config.yaml
vocab_size: 2451
norm: "layernorm"
norm_place: "pre"
norm_eps: 1e-06
positions: "learned"
attn_scale: 0.125
tie_word_embeddings: true
init_std_o: 0.0
init_std_down: 0.0
optimizer: "soap_variant"
learning_rate: 0.00701
beta2: 0.95
lr_head: 0.00473
doc_mask: true
max_steps: 5541
Each number is 500 + 25 x the weight over its row's rms, rounded and kept within 0 to 999. Layers, rows and columns count from 0. Numbers have three digits each. The size before them is the row's rms in percent of the matrix's.

# layer 13 MLP up, 896x224, rms 0.292, rows 511-542, columns 0-223
099:529495526477498495467567507528507519489493479493495491547517464497522489492527462482478474458500508480504471503497458533510493498471560516507472477539522498491518449539488495526469501451573472508489525477511479537480543477502511472483489507487502517478523524499502498523437474528487475516486531483487506473524429512475499505460511470516505480518519499514474497477493466529510460510457529509509498482505503515492522485509498512559533551484528504508501496508531522498493486532526537549530517523496494530487489518490527497474479524517474481540488482560487482478472486518519529507499462461472445478512486479451456541493489524492487535480478477507501511516497510534548477485483
098:517486533505472507485514502506500526470490485473466523516532502504515523525543506472471524536509507464455475508493506497467480506468496531504471474464504502475504481517494484467499497461503506480471504551472517530470490528515487487526501531497460487485513509515479495496461514515493478520480464453479502541457523499523527474505494436465519483491535506521482510545520528536476565515509497505507535467551503518453524511482494557482483509504484506467522536491488511513529514494492496490499560526445511490461514526475527542533509524503562510480546528517478494481492539509525485429467490499500496496478480470478475487531526493466511512558486537470494488488501538532516460498507
105:550480513488530478488499551478532500461519456499534503476536522531485459485478510521455507517502501492528545483507472518515500520507473484520475487522500512511482522457484558541499517509508529520485465508517470513476564450476542480492499462498468515496533515474471480518506497531505490545524501452512476525497484510503491472524518449505529513526502444479500464455535530466511485501515490504505515519487464504501498505497499479543538501530504533503544507468543534564466527444481517504487535486472520537467523498512507492502511477528505469510498482479498473539497493529510519519520502483491480503490512487525521504530491545501522492474465498459538507452456463536489496485496
107:539500533490485489466511522511485486526559461530484526474521516532471489469543482489520490519524517458521505523498494491492488509514519510520512489496483458478538482534504523517505434483438477548546509505533490518476506493508533511497511507464463520486506486519487452527488471506506495493514540497501521493471470540502503488531544530487497545491495507520493505511484505457455517541488505487524491478510461471525499503493512500462505513493496511477434521477544516501479489488507539457510532490501490536535508464486523486488523481490544523492538532463528517455451497505463528485523480453475463518520486522485518506489464523553474447480522482465490496510517550482476526502534
104:500505477512513511505553464469475501480489490519484530515523480497449496530519486498507510495463510503516467522502494491527481533518545461467484520511545500469483470517523534524489581469488565519506508543550501501498493430469490453521553529513516528514458519460456475523488507518504508487460491480482534452538515504508502476527525495513473501527460497497504476493508500522488475526492484481505512542485479490482515486530480542527534540478533548489527531503486467495517516498517533506492469447513495525470465509531518468501473493517500472512483519477509495500481521519463464508519511493541488526490503507503485494542507503510466547474475469503500462472500538520468516520461
099:523501498514484507502508470542518521484514488488504447510498503482543486548500511518490466485443482496510517514518526464454503443468466550501468496548476502477484485468546484508471497502488502502466515518472539496494481476478489446540515532497505491521498461499462465483470487472559510539519499487502464464489498505431464502497468490503471522518469505488518490488534537484509501471511482509460466508501512492565521483515492493498495481463489522497479525476489510497544463528512474551501521538503513510491505525518533451554511499492524489487515521503514541519528498541493521522521497526537501454505498523528514510517516526505505507468504505574490523526511448507524497472533
097:492475475462525502485521506504525495519508477492498519486489485508466479537468462541533511496489538473458518508506511504494553509481514517542478490519523519494493470472510515531488503497487514512464504488489555506475507508504498464531491514515536500522474455529519487535485488546501528511545499515448486498513454481492527468545559480495525496459507468505528519496543524520521520489522523532543520486509497446509503498517521480452525535486536505452484504453468461518494473485510499475521482472511453484509542521538532472480530530505460508472506517492485496517492469487475487523545495506522500469462506529558501500515454492462543432512495484475495506482524453473499477505484
116:539516470496486452512513501507502492516482524504534407512529514493477519482458471467484488525498523461510509479549505480483522520481539526526458537474492502503532486500504506528525486513523495522537494506510491547505475553528525498495531512496510533499496479509502460472439503464469520516512517535500485522485496463455490543498469526499479473513512512496530518486493529485488513481482460466471500526461494488483503536508539497495566509547503522535523505515510515493509512542463491525486520520511466473522462471459541489490495469475483491483518493519544494532503522522488499466524512449468487475480486516459471489461464510467497503461496547525513523471485485497506510494444
101:497520481474517478525469492510491474516495488514510508465511445500460489479500504511495486485546498522481536461484496447453559462495474497518491541507466529501528441479473487495487501507515513468505516472496488496502486500502500501518481485508487465485497539501530496518500490505498503513428563524516475527460466504466494447500502530468482491519503476483461473499524517544474507510473485521490505542469490509459520479496504513530489490485487512498538512520499520537472464497479522475487496458474563550457531456536494489458514486518527548537524518528479536496511490524522435506514443545521489475510499463502508465537488524547519524520498518499502486513524471508504516498498
091:499493520498502498501467481435457527518471519468471540488478509526489481502481507528503482554489504524518483521494499480520498525506471495529500501468507529529507485542554482507500546533533518443485521502505509517474547456466537471543553507447490517519492485508532473509510495503520476505479527502541535530485501538523500484477488501468470523471535522499501508510527528472524529533479488463494502519524515493482529501533477488532486520476488486521529449530492526451485479521520509500569448514504449502496492504502483496456508532461537524516525494487462462484502490516538525485490521491508442506504513524494497515489512493505488460443522440494513492461492523503487509500524
104:524505520521514486503480497495515566522504470486524480531539472457550470479475497493472550536491528529512523474492542535500496538502523502472451469479513495501525472494517474505529532502484517470470544507510477489514521541517528510521484459510470486496473466499509509525499566488507497546502530481497480492459505505517541508530469497508532512531486484502525514474473503496436482505512448507503499472505544481494511498503537479510483484521535501526498504507550485468522484489492494501492499515517550544430476495541541533509508508502481463526543469491485467464487474490496522505525516508490447498460518489514475483490460498446510522472486446484515477500508504501504499476448
098:521469520457517542500543520467453519535502542541510533508516507455493488474502482519476499468495503491509514477481477492484466510479486480479464532519521480530493498527496543530526494443489512504516545488488494519494465501477535484494506477509539541509516541519464461504485539483551487529462528526536542513510459464555517447522496490482524457514505504480521509546556479519478464473536482483515502500498469504489492460494501482496491500469509478501531525514497522509459517472501531502477529527535490518479449533500503498451510515488489521503494514450504537504528505508501460494486532514488554531493523481514492505527496480506523513502512529430541507477473488517484527532500
102:484495464534458482496486474508479515497483499464483498470559495509492497556480542496462495523478483480517509509485494466458507506493479536529543501453559494549515491539515531501462485487507481507566475515459523519519505523459492487501494502493540511474497529534471518468486515525517530501529540522484499506487469511472498510483522486489474524547453489473493500491519472456538497495503510502494528502499511508457518552512513517507461480527494537511483501492527456486510520509516498470499523503505506557489467496543491480518483439560495526486483518500530498492534507487473498490557490544474455512490492430503492537530478470510525494500511496486513497542527515480497459483472
096:481480463502480489486497543508502516505519519469517433517439503523503524467515490502495489506498484537546468540467513538518500511515524491481495446504506502532528529477487502531525530493442493529511492497502554481492478482506550491528486475497529494509509516503497479541512507487463499508499437554513500491486522508518512476483505480486496499473516532490543521518493476523525486524476543495477473525442491487526496465486489513512477440511521537470527514511509499512505439492520520545458504483495509497509539486514516471502514512532506487536520519455518497471510475505506521474504450486494482446473526514547491514449453527499554511512510468535508509462542540515484530507501
099:493461461526496522493533494541532496471530484483516546540465513470557465444476508544487536532535514543472541530494555497479519500492522539471523476477563502513491503540483501510470464466481497555479529518455525490448461504500514480511475518471515486490514533495493518517478480543522539494486492488509470529492512492532506496522494524501541487492437532521516498484482483540488499519532520472470520495544498511515481484491498508500478513517516478512500506472510475499479453498493536513514521549482523545521511482484519486461451472489502490494501506486501448509497513485506481483490513525500536532546493467478501504522486468506470532480541497468480470473491525522521496487475
110:497523499496475534519525476499494544525483503482464503496476499513539511464483501491487486511484516540532537531483483510503515514470536483551519467500539475522488503469497544498440490463520497519551525477494486486477538508529539509517532497540505541458508448494495460458471520499470531486444531477488483479487574521503475492520470503456507477558497475475493494492471519495461528479511511491472492462543517523532482508489494514453444552487512516501530493477512498492498480469526501539511491496499561486492516512491480502460513513486514481497540476494488533511520474515491480465512488506523507505512499522439511493480495542520460516542525502492523545484522499541522502504504
094:518511476523480504541472487479466481493556462478528462485491539540541547475503493502486473528485475489484541535483533500533524506448501495529472496457516556507499490455489494501467534470505490492510559472505491467506453488460487515500458495491524506489503484521504514511492488514512536497487545512531506528482501495513475482505502483463521500548528517509503475486489477444495484512500474514495488490505504491492502509526502524522537496469506517481519501516527471504487459508488511510508482505536558488500511520504489523493456579455479525502532462491481556491473502461518509470500518557518498557489464521480477534491522530534491478519536469515479532487460525480506453497475
107:539489491523499492507445499506524517505482493450497532513516495512447502503476506467535544471491518494506516482488514501490471485516465478471487478486568524486536482515496513546494491476514537506559506454495478506496507487525491549553514519469452494534514469500520495508533499503474520490501531492501503506522488516466455484499472481475454475486553508502524463493505497571515527475489550525473487519514492488491509507504495509462512497445506490517525508479510478498485444529540526517513495544511482441491482529479550524495482476514515529435510473512544528492477479505497481495499472515454509502500471533498561504528504490476536499464492487480504476508497481488530480536464
096:493433482555491519521481433511499491528538488541500497502494494515498497526478495504486530486462491508510514517547493506460454460491489469502460536506511506511500488501474504487462473505512495508456472484503462531506500512487509505566486528544506498493510489504498515501542481494500521468450523520518471528539479491497514540494531491505499508494519508501508503507536564510543495505549501481496486514472484515480493456461538504506496515483520461519497508516519466535459540464471524489472501490461510503531515488490513507515497499522495442531504506486477513462486492491472514540479460438443476485558523516477493479502510490514518475493474532529465501504461549511524485561466
097:480492513451468493506532561525522531485495516453482530520523503514472526478480479481442550489516505487520520510545543469513498532518534522486481484487502506479452494470470473442463491531573498472489468563533502473501510480450511534416494512489487510475512489550528494519495481507522526516510524506493490542500502512475492503502496467509469516514527489513550474490507517510489503536463475479509515493497512524510495533493487479464490480522490498485491536486454485525497522501485521495493496503482474456482514499508509483520479509494535512471500503474500461482514547456497528443539492485491483488530488449519514507453474499539515492489508549504499479475476486531534486504503
101:515474491454488523486498477488477451502504497541501482448503471531524522501526516472512484508545462537468533523494502488488507513511513538441487481496523520525509494482509463504450552484495464528515480517533460516509503494481491503500464475532528545519523502467445513507528495524548521515483480489421486494501502473512539501532549492506499477534484503498481469479504541496495524524490500503487484508505475519532527493509501481510487499509463507547526488521490521480456455475525539506530447509506493464531532482509483527558480483504507505509460458454566530512468485466480521482520494507519473509497490492516538508483445562517513518493521512488517518508482503510527497490497
091:548494520449516529515528522504475478468472518469526532492494548470488549508463481548549497502508527471503501541463504519523555511534514498512478551526501497518465498456505529503499494503482470492494485502506477445523523494489470488513490466462494494487494496488494470534500479506484495526539474510514460509486488475454514481483477514464496500532493526531526487461469516485501524553455540469508523477509509515541484516531444517446478537497533472454513508434513498494523516488508481516498504495522539514489514519545487508508509531524530494526464484492514501520506512503518516487459468536494525476516494447505517511535458493485495498504502491507521503485531494496506462576523
111:547506547449512509500506529552473530510493508493522532487498516479473464504527500511495499484461527540511485473468507480492505486514516543531490524491548466457484513511514529535549551496465518500510514510464550535486477535466487463493484515527475473527487487497503492517536500559493508477506462496521447474547487492487471478477495483480483471558484492460509477522525523465533465472474520490518503473487496549533508495502476544477516507491512518519532504474472511502522503496496483547523480501512470503474519480489493516525506473519532491517491513503540490499531540482544470528494497536479486461519485484487506479535488490518497545516538453505442564490515491510506500516478
092:520482510483478540477487510512493509486499495519520458478483475533537492515526475503473481451512480482505530481476519493507533547483478518512495471486501442502531524524502474527484548491492469502483532532543499508480492492505457482496470504450507532490513479488520523534516527479523543531522534518484475478483463484497490440472447485559536490543517500526505501469499521496489496481455529465501467535493493510513502484513552530533513497472491496553503517504504508485476507541485496489485495520462525541539495484483503537526489529546496468500493477561513516509478485534538473500504540514482496472468470551484480512488521497570501496521491468538502511496484472444488505523469
094:455496491488534514508493511486508541540512479487496492518524477501513485502498518540542503501493491504524466497513500541493488539515516522536495508485504464536479505451493477492482525581540510510479514518504514518508466498510505518503490486505528542459518458484511494500474508518488497519478505506540562450443470526460514473481528496478498472491527485527515515475544484520474532548508492505477501462533457453496501481523477463515481513488477463483496495514458518520482539564491518509490520560500546543490484488472526485476495499480493506524479492457532524528554487526482506497498468481517478472513471457475497504498519479547489493503504495459525487525498577504492530499510
100:549441482496499535489530523483488481486528511472507455475482479540477490498533507507512511563510510548500525514472474537487477476518469481538515544505550538495524511487543498474505494490522534527489494478549487449490476502438527499501525485464486508542478528479503471491510528515514469520501522518532512544546508490491505489471512475435538512495499485502556504539504505486531525509435510513533490464509457511486504537522494547504485503466538459487485518514496485474518503520487484500500468466487488512498492540485506494509474503475501508511507497504518456459471512527493533444524476496507482513449518488468514508491521524488481482545482445523496502522506494527466501482500
096:491470461472493520569507485478452491524510488475510517505517476502496469486487474542488494516551517514479475476493501482472495504512481533499494512514497498473498475498477503541500532517508517515525527495503471547516524522527492505522501543535508458500545472485540493481511473552452506478450480517492495476508473491496503492437483512508493531515513492521527472523495461508521491521477476525505467459525486539514494453486472523495497445481477490499515480509489435514499531514489520496532499512484523513495499510497507472430498452434464551514498504509511513545476528509531500481541525567478502487508484494495489518522562531484465519509498514494462468458525505483470532524505
110:504509515535518460494465560496521505475525480493478534465495496468493509514448492454563498460502478516491487509487458516472561544488511492511501466503491477514475472515514469503513543491519518493465523537477517481477481514508511521516509479473527493489452476513534489507495499515535422489505522520500504501469478492514492452517518456450518496550526464486472483499491564509554504483490480446485520496493472491521508489510492497479477476444508517502497453532523480496504469495540494485539501491540519495498523571473474503497505510511496499481473541465483535506526513493501489489515536505525509549476509530493516487505502490518490504545508521470499487446499486524543518513476
099:510480499505472536512505504525505515457488526507499516502509548442460503464483514528492477516498519485506571495532475490504506476533464497493512490450536513514466490504527498503510496485537531501521483464501475533468530458480515505460485435538506494509443501482530439445509534542484488532517519511509472493500515489476462544479491510481506489515482519479545485509497510481498479523532480496499486503497480515518437517510475481504479497485513517476502474506466496468542493520463541470523483505466451487541514484527480461507490528492517502467460541455530521471487505533485495510474499548514495508489497417479506524511489487481483496545520483520487515510487514554481491490503
099:480508495473512477497551477473525450521490511534521523479506537498502485506491483505496518536455518493522495497514539477481460550495491524504448507507455465520524475513421515508492483524500472509532496524537512532506515498533509523489481498511490427503463525519513540512502530470476478501524519502495470495489488502480491494507479497497478494533529500503508474471501442524498485508480497518511485479492455518442483529508514502480489505561507510507508503525500454499501467494491539545485468524510524559471466478477487510529491530482532533472518505489484558492511441482492497494507526546443525492489537492454526552502467506508482506496467512521523491490519525488517537542532
091:475528485541513530458498481515464476517530460456524489527525492448531520546492525518530510500488495511514508491516508508479505502529502495517522481529515543487430514501489549493564533470473498537481484477496480508430503498525486508479505496494490505451490514452440492470491464503516534495486501470505568508476447467481498485555481490496505495511495502505525484491496519486513469490518475510486518504492519497525490538547507468448423494449527486536521496474531531525523510540519523509497520561518492454480488519498485491499471481468511504514471529513540535498479501507525494493516512494494476492501537517487517490500502465488501501480531520518501506510492459483483481546490
102:519500522461490516488454511480494518518494471501443479485505486504495492498462515538509526497480439506484498487488540522500544542506499458489485506479520507501500493487501484497528565492474425504484495494549513493485515485518460446561509480531485527470497528428512455498506498481487537498489471545455519463480519517472474487524513508469515501543530486522473493513485503488497473530472475466450529511493476496479485499492496498480539512490523515532497486511493508525496538488507510484502540480522523508484501514477513529511493490481497476498517530478550482483504511538486484467487486471493502479523477523553490471489477508489502569532514517467494548453491510494462550522554
# layer 13 MLP down (transposed), 896x224, rms 0.309, rows 511-541, columns 0-223
101:472527531514471478531481491508501506496487520547493469471531513530526528500481505491562494502525488474518528543522485510500458482502481495522495499487498547538529493511516542497553491484533538463530501505539500483447509477496499480497507450476484489546524498514509489502471487524490501482506504469545527471506515498478504500450486514489515542504537475503508438483481510544435501481529460490505522521568470513456482503483520476548485485487546469508502520503489477481475489515470490501484479459490496466461502546506489472462513472509521470506482543518471505493508518488490520539506512469517460486475454487474481498514496511496517519479522492552490499479507524543443495462473
097:521525503489536501480492482492512540510538497459542471426475521566489483469490498497489503524489518446483481530513491489489491494456455551503514505471461480542465498461461489504513488515512494544504428505497543502502513491532495480489506499531544529449563486484478517502502478477522478512500521461501541498476497510502462505494475493523515491496469536471507520520486518515490484513451536514500481504476494457487483481525467524480538474504465505467487532532489529496480499552471495506491497519495448489480519497489497500493475517468485526460525493494485482508514476510486510525500487482488485553530505535517510548452485498502509506569526509504496500468496514527456518533466
106:536491463484476547532511509529510476501494454617477471550535477534498468512475492497492516494505571525501501463536483526510525537451554490471481489517492512469492501457518539553502537422491511474500499493489469508507482472467477527465497490512473501518492510486540499505507515524492497497509487480485504475497517514507499475509528501454524527508501480508521515502494493519509509513506463521500512468530474517454510488471454474486510502526507522491488536524454503528462540501467526503524494523498502515516509529484486498497477522467541486505464485491487510524470491530535504538536488481546487495516507499525486530484512504535456522491510470503493528482503472517484502538539
099:540513468468448504485456497483505514446522512506510481519496491515448536484524496534516506485532502528460492483475502504504464441507473490533480520527491510522515469486456449511457508476475495509487496515466493488512482523522529497486460495520543473543489525470487512500486516494529489500523540484529489488506488492502544488490453457515506511500471502542489502475521505506523500504516429505512520484524501517515522464520475515471473479510516543506466448512466482503461486538517538499445512524535510484512517424480511535486528490495481509477547506508474504496532476537447489520484526523467505483497467493477545513508539474524471495478493455476487486481493476520512488449502
105:482455486461530509490500551511509485487485529527461518515471531508523479531494524483508475506487487464514557502510511541505454511517509450517490533470494526457471509449505514507503480514494482528490468547492543500479478481464498493471531475481498462473528493531503487526516491531483504542468514507499485486508511509491509502519457509516492462452491480539507477527478507537528522473461515438486489466514512514507491514539494485497474481476491510515511496538486511524517496515524552518476490561489551461498485470480526505498481551496496556478537501494480510502463502528498511455553527514487558480505549503544532487522486510513551472505496454527477487511505511531522500516502
090:489540482535494495512527474515501472465500510495509475508524528505528534488519516514517500497512470561461437498493498494497515526477465478483521470536503482519509478525474482499512521475516563534520495484512478536525528484530466437512572492504511492510488485510461495520497507540516542516504494520502489531523486493520493495482482494474471497503510537489496513486483541509487512481541475493530485515520521528552524513481500468522433556462566485498487513480518502495499514493494532525460473493477464483510493510434481487481480468543490485544522506522485520534479498492495445537539488485486533525480465505522484500472492491535516500476492518549518528512492507485442489510545
106:499529506510506489489464499490461482475489552521500480478551490539463503502503532556524499500524515517504452488471494459536496516536472521535525566531486493539530537499520472498504490543469512473493507481517486499559490461480477494494516517497512483534532505512474550507491473510507473483480515478550472482514471485474500506464477508476514505525478482480484529521473517433503470501492495484514505470463541482511486486495461491485479534442553480503458495517531504487472497505489491509493462511500482529499474531476497515470512424496510491517478458516471492502511501505493542518518460505506493455524501528481505485532428517477485450498537530511502515501501516478472467499486
110:485493479535536508485499524506517541499502507507508452471499451463494514520507515471510507497486527462480448536528484538517495516508506514504533523480459478461450492508471502525547461490486532467493528520553536535487488512460523498562487492488502541503491473530506488547497503466512515515511477538468461531521478538482510464527468576525507491540445497523485472483495454480456505526514519490480506482494500475479448516470489488524503516502479509493465482515509495496534534490458505528476480523511529480481492522468514519485509507483485454490494503494519477551461534477488474497507503489482510503490519489558476507494489497513448495514514542537508524470490468550505512491506
099:508447541496530472493496524512498511536501499475474487456508486504504453514535481495502528451510488491474469516462507489455508493520536499496534523500513555524483512486529531458471564490518477484500518469491502512508490493497511523472464515480490492538524502531543514496487491460500464496483510511496496516505492508490522470554516494542486518482490546528525507483508473534513491504490461497471527500532502495515457469476462486542491457520475445484486527528481505528491484464495522478549490494526531511511494484472461500478497563509475544503566513555503529544469473450506522504530526484499511497502517441558509529507490510499532487506487520512480519506471460496539490521504
091:514523479533517485526481521535486516525469506516525494484503492505482492470472485506547512478562542499543503549488527455494508525505493524473491494482533501500441480487456526542492498499498511496463530488520504493479494476501498463483507531532524551488461516456523484506466493516513501521477446493522526531472501511470474497537464531453504517509518454541485470485528474492492491484506437502529491548525494484493513480482466461485527522464492493528521539498506536491533496472524515456465523496536498477535468515521521512481497508479473518500505508538513501486480526488475500466503463436518529549492452487491482485482487523552549551499493507514514516495488469481505518493482
104:478537518526434465498496503513556511460515515476542523481532513485541515558517521495464508508463502507503490478500488502500502460456511534512501521539475502553493506483483506502502502509491484499512460484501502483529523473545489490490479489514489464455497541540502502529507485484495468483528517491479498540469478494532476493469485511476526467494486520513481508477467518520501489479507491563487480531526508433496499496474514515517463498481489498464510509516513494488507430495495533463526505492529512534483478484502476478523472510468555453520568495518511536482553496492465519494499452503467500507529521501482526537505473510498542539493496520473501537483462508491460493464451
101:476486516517453495507491431531520513502502516534494475534498474555546511493514477453501480500498505503467522508528488523536463509490505506499488508556532472447524521482487502514493518503523532530460484549474522545496551526503457508493490485553473476491475497527462503470523530523482507475469501505508530509471530511488536539461511488512533525496526434511521497480469524493491518495508502492468516471484479538445478505432519531479510477484493519482500500551497462510512502514532508521547524531499534515516488534497512511504499532499550473496496497531526518503477507475485487520498483457479526533516506504478470498500514525502507518464539524540509468518504469463485519525453
095:466463540518472463470507452500475463466520499566519475534502485490499504515510495488487476485507500495547496489512471529491509533471479524502475465463487508503476460480514514556496524523525512488520480537520500456510499489499479502521494509492535528518465524529468500498519542489511536490459523494521506478439469475475519486511471481506500473462491478457486525497479556473513504467564458546513478508522487498484535528509488492480501441524472520491480488502498486550459527517492500498511513500505491456476460454489509501505463492522492511485521508515462502515505543513457494491503500514482548519512484455474490482537495495515525492460496480500505524533530535515493448513566
102:508453539488514544490522485489517467502504541547503528509518506536479535473461480501490547535467500508493501508494466493500456477477518522485474523514465493513466510536527532476468501538496483461499553545478475517491531483517507487477506495510524489472520517474477483474495480494499483498509492497491517512494483519515440495462457505545521489493512485522491524441512443548525483498465501489519469446507535530480433509476507511519525469504507508545463493555528521510472483549502535500520481543481463517524470477487513516536534491503478508504495499502520460462466480501487493489512460458462503537503528510464496457509488488501460529479496520478503553483493490494521500489485
093:548548508474514483487511489492498488518432540476513486475468512470469528511512486469516467445532515521469515482486492531507487500536492436533499509473531512513469510472509480504474498515510549469495489475526475486536527501471410509496492504460525515486484508471489483521506493489475515477516493520481530470517505511445486444469506482481518478510504545522524506513492490464503510484478494492481524483503514497458496532516497472537517536449477525480505444508495515486506509483501453509462465493498526467521527498513486470508547483465489528531483506513471528498481477518491494520561467509482475498529523474495517458487480497479486526474500501503515515463521521477514558496557
108:476452492501497447482522521517464513539507505586504495488522480509465514497501472486477512489481474496596480479499461524518518492475482485541472506491465488542469489474497520425437501521489499493546502537465487524510521520512515475531511502519461518505510509523495514495555517502524501500482488504531470514489478503516487479516481499491527463485487485524478500496505517542527504509538516532489518469526527484495514512506498493491493512500480470448505507523470477508493564477503510468541464509446488491523497523513534474486516527493521485483534488485498505523529489517457474489489514462503484516500517469497518499528465512483512478499441487473549534466483451461523527519512
098:490514519462500479520503505460520502523494527483506514548516454488529509536509523513483560517519497503481495476527446490530540510498478485493540484507500492538536502505538500462483529523495523528514488510485529543526498502539456517545489471438450469525524560542455496541497508500503482567535488504510542491501517476507493518494564472470507485499518515463509518498497485519503487486487525485505456487465479486484502488510509488547484489457531449505519507513518482488537529526504503462542530502524496525530488515482483541482523486480471494503502522522503496470509489523459484541518498499527483481478441520494467454475498469526508484499456493486513471552489481500508532484504
109:440491516518473485485502510520492528528497518516494512526548523502512488486492463556518493540502432484494483478531518489466474479471525490443458528506543515483515501558503526482490468464479502490487522543493518467495497498496522468518497467459502524511480531517514481574560536505486535508505445498475508479513518516482541484474497501478503541502499511513502481471500526456502484463475447508472517489542475502487489487475491535485496476525524481555508543544453522524478500545512524560453535464498494472502479490493502487516464515494511501489526523486512512502528494494484500505531469471489494492472484473461485512465526520461499495477480514500493510511491490508485464465493
099:471520535482498502524467513490521517481542480474501517497475498525516524523555540499518513475480460489498529490545496528495478479481463506517482433495538510545516527504519494471539506512468518517502485511474555468491483444513450521506501487519514501500495488478450506515543470520513509488526482520493499492533468471501503517487489499563498545486467472508470478455523505492533497517508504539519486495451493582508488454512521486517476483476500500513534511481524538499536501511485523453470494490533476485507500503507522496559518514522514520517541502493512532485519477468479472483510485529506512490504505473479501493532515533516484466504548479457522532438490550497497507525455
089:466506455526528541478488520472488486466486491447477487514497488489503468494496508482534492485551466509475490509471476536501475500493496472525489547496485497540508519534498507475529497493488532508492504497507496436569522484518538515503455511551449494518478489492455504470511514541481502515561497534506533453488544451496538503503480463450535514448511488511518553527478510522514519482527478497454516541488493480509500502525481488531489521493494502473456532547558481497486503443512500481529470479511498484515491485470505477501537513554486495498489468506528507468496498500523478455474508524474477478513494494515523520547520523515484493472486495478503457509499530491482508511520
116:452502498472472489482510504488554496489484462489524515537506516514522536554465549474542495501414499570471433535497477526505475482498511507509551534486503514512505507514498514501503515514517484504469495511500531543460555515502521489523495511479516511483469511485529487498501533508489506501496505469458510496503518522488497506468523474474498460465533495492471512485528536551483472543484515473520504500497475549508493490511497530442535460502507520507521473505516494537516530512521480452523506479491512490517474493511496497522478481534488460513536459525504477455437480453495474523526504485481497501498548529488504517474463514524490479483513486493478498538470533491490478491460
093:502460457508449533522517517478520535487523493520532450486504484473483520498515511512482542527474482511479514470517474488529506484468517511500506482503490519489520501530483518513468514450482506486532503526483505497494523502549465446487525511503420490494477522495527516472540486539492510449482485494493463544489494519509507500489469500508521488503524482530470537486556477479537490490499516521476468507512531496485480538483515462486498483493470534512493506445504499525499496496556491460517480538460486501470467501527498534524511477492527478516538523494521473507515524478539467524432515498524534520546487523456514536478505519489514522539524555499471528526481497455489510454485
094:511515479472544465493452516480481533508457466470523489516476498519537508478473497503514428470503500536467500519473482465498463482492509462529510476553521510544504495493528542503543482494532513474493478468540441541496435480506500469490523521491501496519467507522443479547516454499502534491505472522526498509544534480517530469534515504517504518518501519492530516492507530493500459551468492513458508504520464515530493486539491478503492542546477487523523461502529491473491516516493451467472512474490518504482480504480503454539508508505482532502505495445475514510527503516475508480469519463540496491498491516485456484480499546508522486480502531495487508469505527522484481496499
101:573514525533543473461486493492490540551473540534486509505520467509487477514524502511437539495489519507505461491498496517503504467508483482487505491527481512524500557507477531506501468527495545500500497468496495511517503466520466491480537493436529475472451506513464512513522462444470517516503504473555506502524518483492426482539511539531482517480524553496527445533508488484518476532491526498484518521464470483522501491461487516486521495487488510481512494503490483526495497518536535497453496491476445525490455520499475494524509507512491499514512504508480470505508494516500517515468494440518492523531519460490509513476451479478484488473437495517501485495490495475538517518512
089:555543489491486511501484474516490490483566525497477519506520527513486512538516562483479491516498494481495488502522507484490507498473501428460504503490484491469499497518470494527512511475437526505529448486523488510469511525498489506524463501467460522529443512479535487473535514502465507478499468480489412495557501495530511511526506511527521501524488539504458517494508465476527476488487496504540541476496530493482501473474496517478495510531525536486472505496552529496537496457524514505541463485487475499534504501526496501505494499504500468493493537548468490470459502489476538486502528517500500508545549483476473531504475463483504496520467521524482501520449471469471479481495
099:483511463511448509553490532505515506464473529485443524474469497490538483487495459484536486470469484495501489486493529517524518559494520522440487522496532492520519486504481499535498493488504504508527516463489503457506469471513492499479490551510522530493481476555502493476486503500440513513524488508497474505547505516554485495506494525488537488480523486481449484501563483513496486460509503480466507487509501534482460519525487540497511471529505506520504515548485557479484500521505494477530493498494500481499526517477505520479489495462513510470499504496514458556463541491534537498488556504515506476533503518464463461501528504447477507510472517468501533499544501485526483567495
104:510534444511485522490490539528520501502530479470500509518484511499512473491486501494512480544558470478530479488442547563473459529500496548502522487503476489499526539517441496482513512496496488471573513501495483510514489487506516502450514531540479476497488466522527483469508533515466495516521466496534484519485504469474530490504495491473482489526523430493502502534494469502484465552488508502523481536554489534497502474482451524522509494485502522490490539473509505536495530497489473465546496462514507501492498514534530467460463500495530502529517532507512505509471489501504448547501482499521486490497460481461515487475492522475492437494512471498447517506510525507491531505518
112:514520524515486528539515495511474471477479501497501511470505466490467527497513497499451538529462515459499481486495452502471466494554503499536489508495475548510501483512536517489492516526514495516504494496496497467513487479492494492490487565483535562483531500483490510490502485513488468531506545479469453496484536506502486493527539480504506475507499501533516464494511568509500536469483526522515530507513527521476519487443439504453522526527491479513478466517485482534471490490568528514443477530526476485523508530480500521520535528517505520499513511523507506420491536475492476530519489488518500507513469517500469527516507475479521519488475494512570527516525471502519498530552
091:489509457502521484479469521488485529529532496463510475503491494478511474510508502509515492495514470532491456484505535451542440486478516515497502460552525522478525462495416506497528535494516475533516506525472494493527513521504469493518506523448501511465496499493498521495485515493467478486540478470539512522522519492537509496515529496482509494511511483528483516520565505529485505488519492539505544488505480456510499500509530540582520524453490462516504482535491479493485534495477479474528514516527479513519556514476525530526483448509485477511512510500476450487509541500494543527477526519543479503529497550500494510462486514497487521476525504486466517440515502503486482466471
103:477493509544488484451508488471454449496468507446489508487513477508475503516503461467481528511533526552489515517494525476470523532523479500533527525474517430519541538565513479514503468507486494517495460535535468508475502513524492482506474522488524497470500521501494472518514488516494494534495481522539517512464553479528550481529478510469453503495478497518510497459511488544510517526473504477508463512543480497505492515499478516506519536476489532509485497505482501545505493525531483513477464487495502462525562457476508465511493495451522507476502513509491510510509471428523480494510523511466504516494503469540467483531485503475509494463495560519494508535475476505492520521544
089:474477495444506529494493534492511469514499489518499493531525566485492481517505506515497490478487461475523496502480501517511534498491489492528498502468505528530483527518491464479486503441503528514478495478490492504530539508465513521526536467500485471444527460453513521503518468486494450474501448496555499468501491505457529488510469516544533527509498427471461507495498519504469475498518536512471451470494516528486523544522481487466497535449475499525503502497498514516517523536509537526490456524520529498481459542503473518502462484513482505502512450462514503503513486503472533524475513497494548455497518452462491520477541539501481480520510497486505479508501472537509452511515